Weights of a small GPT-style language model, trained from scratch on English Wikipedia: 5.17M parameters.
Each number is 128 + 32 x the weight over its row's rms, rounded and kept within 0 to 255. Layers, rows and columns count from 0. Numbers have three digits each. The size before them is the row's rms in percent of the matrix's.

# up: layer 5 MLP up, 768x192, rms 0.194, rows 63-109, columns 0-63
# down: layer 5 MLP down (transposed), 768x192, rms 0.258, rows 63-108, columns 0-63
up63 109:070180126142159113112116082132132097141152084121082123086194070125086129128161123094191136126128157164113153079161136147117094113116094180176123117078137133061117187108112109133075115125126123
down63 103:134111127133108125161135148143188119129172168144131084160191131133167086113129128106149141099119100149124129167193151138133165112110116164188117063096126115111180114117094179099112103092151184
up64 096:185143120121117164069137114096167117150173136136143152183149106174171146255098134134123124092146185141165125134160124107122106119129178160198116104148111124163152136150144101055142139182153120
down64 104:157202176117164113166102122099136129106165090142153158151107167128154107185141176123150135137104096134096170078141146105121113144099116116165093128075038125165146124128039151138131156100167129
up65 098:084086087101105123110155158109138174162197150121104108132128093152084115152121135123158120104129162180095123148125064107112112090140131160092130143067148094101121065105154163093100150104121149
down65 090:122105105044068152133121173083127129163106137080068149155082065120083131114094141170123142144121194138113130171121106156128089091085069178129131074091124132154169167146180187124107093113137125
up66 101:191160100125129111164090080116148111113134166090122134047167092169142119123114148209137172136135064130095126097192124063163094069169083164193148119171074184078089089163096133136114232092133125
down66 100:171171163074163150082108147138069154093118131133117158122139072117124092145130111142137129111109026115156137133047125131074125125111090136114095143163075183167184142119090120100166113138067114
up67 109:124109126160118135124212127180148120178131168198088149118127119100105122087145135132212181128147138151165123155114054136116174114126144143111090108102157173117138143141104109064141154146117148
down67 101:164137126100099114131163144093097148105131136151186113143166090166166088089163177129138158144143184196128207132065093162134070108108096150145124108106192109164134154140126101184163103137135207
up68 097:156127133066120133165145130174161090174151128115154172125137109207117110139151086108143130085082155119111120157168154159123129164159159050111102190104139181139112143151138109123069111154135181
down68 082:119105104118128106154128096151092134116131039130056102120098119112095102125168153114124124142170139127104115144133125122100107102097113135170074125200163086210120122168115128112090127087145155
up69 114:182107065114139080113131153125197118176156170148150111097098137130144131102101109107108115140206120055132112136156134185096134189158137133156112111104137104081083119109098142092175122188153117
down69 117:100186185093167097166193123145156152181120076097177119165105135152070130153083126102178143100097067131136088139140143109092157116142147124082106144154111145082155146160136103154109144183133101
up70 108:080138094120181141161126116130180161160160140065136137121101148191109167134167147109113129101117163127139131190191136129153201083090160145134156175116160137147123170147150120124174155121164108
down70 096:075082126116095141192118065136078175113164111087105162118102180098079146131141110142097086098107107175239094157162101127118109182112138133116125110149152055126104143153143126118154184083137121
up71 089:107142081094176116069134148132100180096148173122086120188159093119113118174105101150142127144163169112118136129176103136118101153118170132200082110124064198102147115098103201160095175135118156
down71 115:158165191169087170132101116132143108157114127121162123100110166125145159117137143140159141112095096136124141112103131093153154114122088151088163158123153087165145129181137032073152098126080111
up72 097:107131111098089086162110145157125065106073119161124145163133182087132135144110159107088129150105117144151143180155142138135123106156148082115117122145171094144126046142080162174169153094127120
down72 083:111127121132163168142180157129138181141138140092163146119134116153147150114156114151104073135142006108146091121103168129078167179083148106138135098041147158159128169107167105133114129116154167
up73 095:092126111129103154159169079141132209120105157119137161117101193174100070141096166121038110179066176166093110190131124176105133129125143152146103117110170163114124158099131109139117147137087109
down73 088:091105129076146098116133125110118145134145165116113176107166163115142085165100157163186145075148045118186146118141089111147104160139133148072142127140069147193108128146117122123131113099176124
up74 100:122121172152110079192119123133129122123118131134134143127128173162181122110172138159153125128111046120128145118122095131132132223132140187116126111110128139148076150152084139144123137137052125
down74 092:152129121112181127095129147130168080126167135130186102114107079072142128136118124149145156143110025155137130153142183123137169140140177132155121099156092145117154144113085125110163160111188153
up75 096:174139105120142059210122144119123078125126113101149190102125149155170131138108128146192097128090126151164101086171110142156144074090156141154151162075190064101077077130155143100136120132118128
down75 097:133137127164195129114125136176153102077110129132144091154136138138111150168106030122100127107083077095063130098147134126106200134157170124160082134133113151073094091101153064114156188112129099
up76 105:101087077150127151164157197122138176147159147084146116109109158155151117107105181151181122101132111125136103162089119109099101129127198132159101140103083115175149205087150126059128154142118130
down76 093:148090156096152123108147131116151154109123122120157142152103129169097160154119061097045118135130132121148166111153125172127058150125055161095085129121133155142169113105142150152113086104120098
up77 089:102102042188113095100128158141124149101092117109171117126224077152110113135173144101083094133125117146132140138123077142184156110121134216086151108128091140145139097035172129141090139149181106
down77 081:156157163150143105144170037082165173168140113149119163149067111123039101123124108097156092197174149163192136157145151124132081118175119157127086159124140170101144145110082145155147125155158109
up78 083:078145146157098139147149136144147154178154160045104114132111114148144149150119161195079124157144119136114152131130109120188149085151120115119124081179083088115126139127092112080082107123132123
down78 096:122125106124084134160100102150113142081129181088149151147118111165157068083118186140107164096110079077132131162103162129135115140156168104136163161098144118169157171154141161138129104086118069
up79 102:138101131089109154174038166103193152123146159127123058161124095113205149129123117126160141064133172153174110169134115119094136094169200149150106167120134083144123137144142113102111065152077117
down79 113:113138133128133145126106111179084068112105140168166107150112088156112140103110150119064070100139097137077156087102149116144086083115074091228176133094168106138148112122059121128146113147102153
up80 112:052099181128147113140134147114134089109013172130032122118105068137090102118101147138137123126195083174173087120101087111092148085143139116144149154128133161112073129176083170084107136165132136
down80 110:088140058103146141144139065175139107167148145122146151121107121109109128089096084130120065162168141092144118175132104153154086073110132141170102172097099165098145138158121180128109098106157205
up81 093:163096140128132138179104150153106104106069170086162160140174126113113108121171167136179134129125131140162092099130117119109132144081194087103092125150097165108072150099115128135127162184152112
down81 092:138148136159155136145155121120124183152141140155124057075145143133117127171133083096090116123145050130147140043108164051113176137117080116100115116140096158081113137148139158080138138106112097
up82 113:154151104128167113145145157137171123135114118164127146216150125160115139163109146168114170146096219111142120069117150153107119124158146134129114166145130112142116144088134091165165080094151159
down82 130:130093123123157108140153148170116141167159145201197184145128142163199115118069133164104149180100085138129161172188094082130123128173155136059099157074093157108060133147132135156135080132122147
up83 106:094107121083175105118112111047162113135148102106100118144189090106099128099108140061094135122116161152147109171126073140081152087164124158127174154137170113175101113174177126129116160144085142
down83 102:165144159043196101140117132046128143120061085149099147124123142093156130146145100110107140107094238138113170140126115161110134136151071172184144187097115108104168118107172095144118183107142088
up84 102:186142080051104149107127100112138112159139096100144104104164136100121145111124153126153123134116160153202122107112154130137108097132117104169047063115117127103133076111110158154150147154150071
down84 113:084168135086129150116107073141103156169152119155164180140074165139197096122105102145176123187145148144138082105136178105114107024104088128116098084062133154135142114122102124126136125182139130
up85 111:140117099140131141109116104145147158172169180110141069122117147138095092161082129171131103101090143131109163116116144121185115153092104162058163097074132113116129131109134158164095094149127102
down85 114:125096133147122121095140105154121171133123118126156104162119157094130131147124145098178106138160135075124127117126128160139074110172122051160148205172105080140125109109107127115133072186120136
up86 100:104200014140135140106130142164170159090121116099131163159160163151126062114087143129108118244157106150196178106151142100134107161059121161107123054124071125110104089156128145097126199121117174
down86 093:123200140182131075054171128085158178126145143169067119152113093186126087112115121122167086121096018115125124166036169133154142067119051157110114135166132158118107178152150120103169162150122132
up87 093:104175158091113117120092151153135128101145151134113120120146177128123137155099100142095153083168111179144139125165193122104124103119074137169118130099116130040105154091125128118173093090143150
down87 084:117113101124106129185172102112134110142135109145198085169097140077185115113171099096159097121127059123146113136064124080138118180108078110117138166096130113190121112107146047106173112140148123
up88 097:080121098177171203138150160138174101145134107087143146092097121112097100052158163125136055085144132106130135188156126099078109185116074109148115153144144139097037159071135132098120152149089111
down88 100:110128102136117165086138161125090116159113145094135202237166150085116122092149165117151171129142154115118134120138109161109147081151118152100128090105164102115098157097145108126185169098097155
up89 092:098121156114120128153182208080162122113097109087118176138118124068107131121128131137139152100143146016095155132165146103085089097137123136099063145113080129171064170103182092118154112138140126
down89 106:120104094094148135100198172111179179101142161145171103139126177080164109147150099142159188050106154070110159133123162125072100113129143146080132111157134144141169133026175127134125128153078061
up90 099:180210162144101145130181162204125119086125135130102133131123105112102076149088130099096150137164157143140107133111156154088121061123090093144121121131132147147168164106160115133112138101147159
down90 096:123128153134095163114158134134089145070141137103124130134150090186128128084133099139130099065114095227134195112125085143097100107176143122128111133073227173129202164072183097186179096068134114
up91 118:114091041135101126114133102094160140094154139082137196158159108157080086147167104173075126142133102111155122205169088093124110128136163143130127113200150166106131090127105139059094099104159161
down91 136:137107099115114131133118108056115180107152151111135161148157116112129142175095103160173147141142010094158143095153098091136134134155171140156156168171126150069130126176151126125119135062091168
up92 093:107161082130187078121174151133122100129150151083085135152217140137167139070129099121193182124118116107139177192086158170100142113094125066150118154214157172145092100157147074113129096092144113
down92 089:140124146112135135121114105130126102181153174170100195112130105136106151096072069114129093185075106118120137083104135155151134157135102120117148132130136101158161122157170164166124076171165108
up93 097:098130108108142090137198103159105144182153157135095096154133175169192141107129110129126137095139110089121119118206153111129100125123108142165175125144072122148116136148109123133092157211100108
down93 101:128150142096193193171105126073146147112119117089056150138089181088147137159132131171075162146146118162125144128174114136127150096094189108145120128119103142103099137067151106154163153184145087
up94 102:124164153099116086123153075156076117195117138170131159072106115177126114076110152140144100092114119090128121140199096106162111124141157133176118173116148148119106121128152059109134132121114133
down94 092:111118091142155121130123146081127137136161137103127098107166162117166119193189152104110142153116169101148136157070086120214080226069100119166085119081154101114121129090084138130146132111120142
up95 092:226190202164034063135159132104127110132143094112096166139155130144143115166156126121182130161102160128133076114099175104169184190092121146140146145107152134163114064137135102117096109153134131
down95 089:120130108116146141143139143180184157158110061096117117163089168149182113083063100170107186158102114104097167053130094156168120135122105126162199094121118123094110114137091161138127078100152113
up96 108:057124128153111191116182105085101095185175121142097121154094118111150100102115142103124136162134125143129102150124113125228082177109124139106144138048079135133137178116187132122149118153110118
down96 121:165131113119128104038130117160118155049122134132135108140142130125164105153119130145077128113087092153121164135052144104154071127094130125123130106174120110104124210165121119100141124146059192
up97 092:160132090158088186136100129070127111192152137058161155105135165166165139128131107147103150134165074072148128114112078110173158074145144110125116129143114142127145101085168070097143138154211108
down97 089:175125137149172081140155128189139134187103201137128142146119105093125114130129087179182129078130076175099083125139115153112095084152152163126149171150104098065137149112120163103120165134096079
up98 088:105105142087170101143143037111129149074109139112121117086142153146149140134095169091153101103094126198106139150103125107124116155049099158151119206105090154117103129126161175143169169133093132
down98 083:093164177059093117094183090144135148105133136093131144098087126186157131084113147105098153161134088118103123162171116131109135156139113138133126198109153133117145183129110191123156091088117113
up99 095:135070107137173151130091125129154183045141138109090108072173133162179168113175145158162142118222088089145139147134101124148122046112129146141123115168145072127062103142185104107163129160114068
down99 097:153122125167165097115087160143130168126116077144151148146112129134171088182074097068177127080172154177162097081097126105127095094151143119156146197119098123139135157119201145152127183179072174
up100 108:139087146167152138087111166083216078082072121110099163143137128083104102138122088119177107130120156158141100136139143132151135115073119121118197060093170151108180111106127129138172142168095123
down100 108:106136039132179151143182132065136146137124094141143178157073100113137118151130144133141152149139125143156137131163134122133136132142135086147044093124065173124117122160089137185128116086124064
up101 086:159075121172129157128139088127105049138150101098118076142205083090109147095180143102152123128111166142141138146132126162123136143109065101168119172161117135141107157117103051151105141116123166
down101 085:145155133124190174158201136196145162108160094173191152134098079093188131102085109123154138086129050162153096129095156092164108131143125129148091127092142158162171190137108131128197117174121090
up102 105:123133118135158106112116126161118105111132123150126137125138148108090160196046176159122106084153141172108149188173154098169136153144134135086113136102200171134086162126192134071088107152141103
down102 106:118106114115121131132111150208156073112100184121107056157158106119121147163118132086129122157147101139084084121106178121157131125127157150115156159089131139150134061156146137115162165169133117
up103 104:115084145144122125135194159129105110129157132160060113110087143127141102128188156120182134111119163091154132126121086109093105154143160128123107109115094101115155113173165078091119140125128111
down103 111:147080234153106144141127101148121086103109147109046149130094124103113129140163104073135102132113068079132166112103124159138120140132096091129107062171063172093131136123095118087134178076178109
up104 105:145158087182072079132157140125165117098135146184152111165118170130124104179121149089119126137139117110095142063099196164166207135090133113127115151136137136127155073107176141097118122098098140
down104 099:143144141134108089156134091129112067121138141125129137195128127126085075104111117145127129080079131154124168111126166132088089151092115152084140167076160109154147127106116122167145127135187115
up105 105:138099142123080104134119146145095111182086146179115162061147186129154128100119155109167150100116090215128134157136095130130177131117232162137189123070135098131045131130099105158133159143118158
down105 099:129115131086131152140097114143107158108082128098154089101087132164138158060066148161145088112141032109124067190093160105159136143140080163055171127167061131098156132148123129122118121125101136
up106 105:124172117104099098127154146078136120123188165109092112134070120138097195146091153124098105169143086151115155120122170152151102091128159111086100171129161179148142119132214092143127120115108117
down106 113:236045142126155147089159133171184126111099174110146129116107147136117074130145109118118133146130141184162174120105131095120162096158115158143102179179103082106157165141163152125118168084104100
up107 090:141126090168113114111101131128079136092151137091151130171118115174092144084159130137123137097095143147138115117145087098109127168109117144117155134180077140115086153152163173128125105101088163
down107 086:150179139116233153110092129097162169141077103111109107077083131128147137120105102118120148125190117118145139064064110105096156081109081100151165115129138071130142079107149082143117137152117110
up108 100:054160140174105186130115175186140137144129153102069102120138195161097131141114148114178188152146122112168137071084129126055138132146123119165094140135155101135096153130153132119177094115169118
down108 093:102145119144130201202106133112139073135140162082177053101115171191128163131176109128083118157143132123169179141093123147126136158101093120162153131123107103109089174095138091141133123142150039
up109 092:085077118115130144123181059132181160123132098142182159117136113162180101145122142153139088129141135133157113188162152086183110159154066124122172115123162172128120150112101178131148111152131124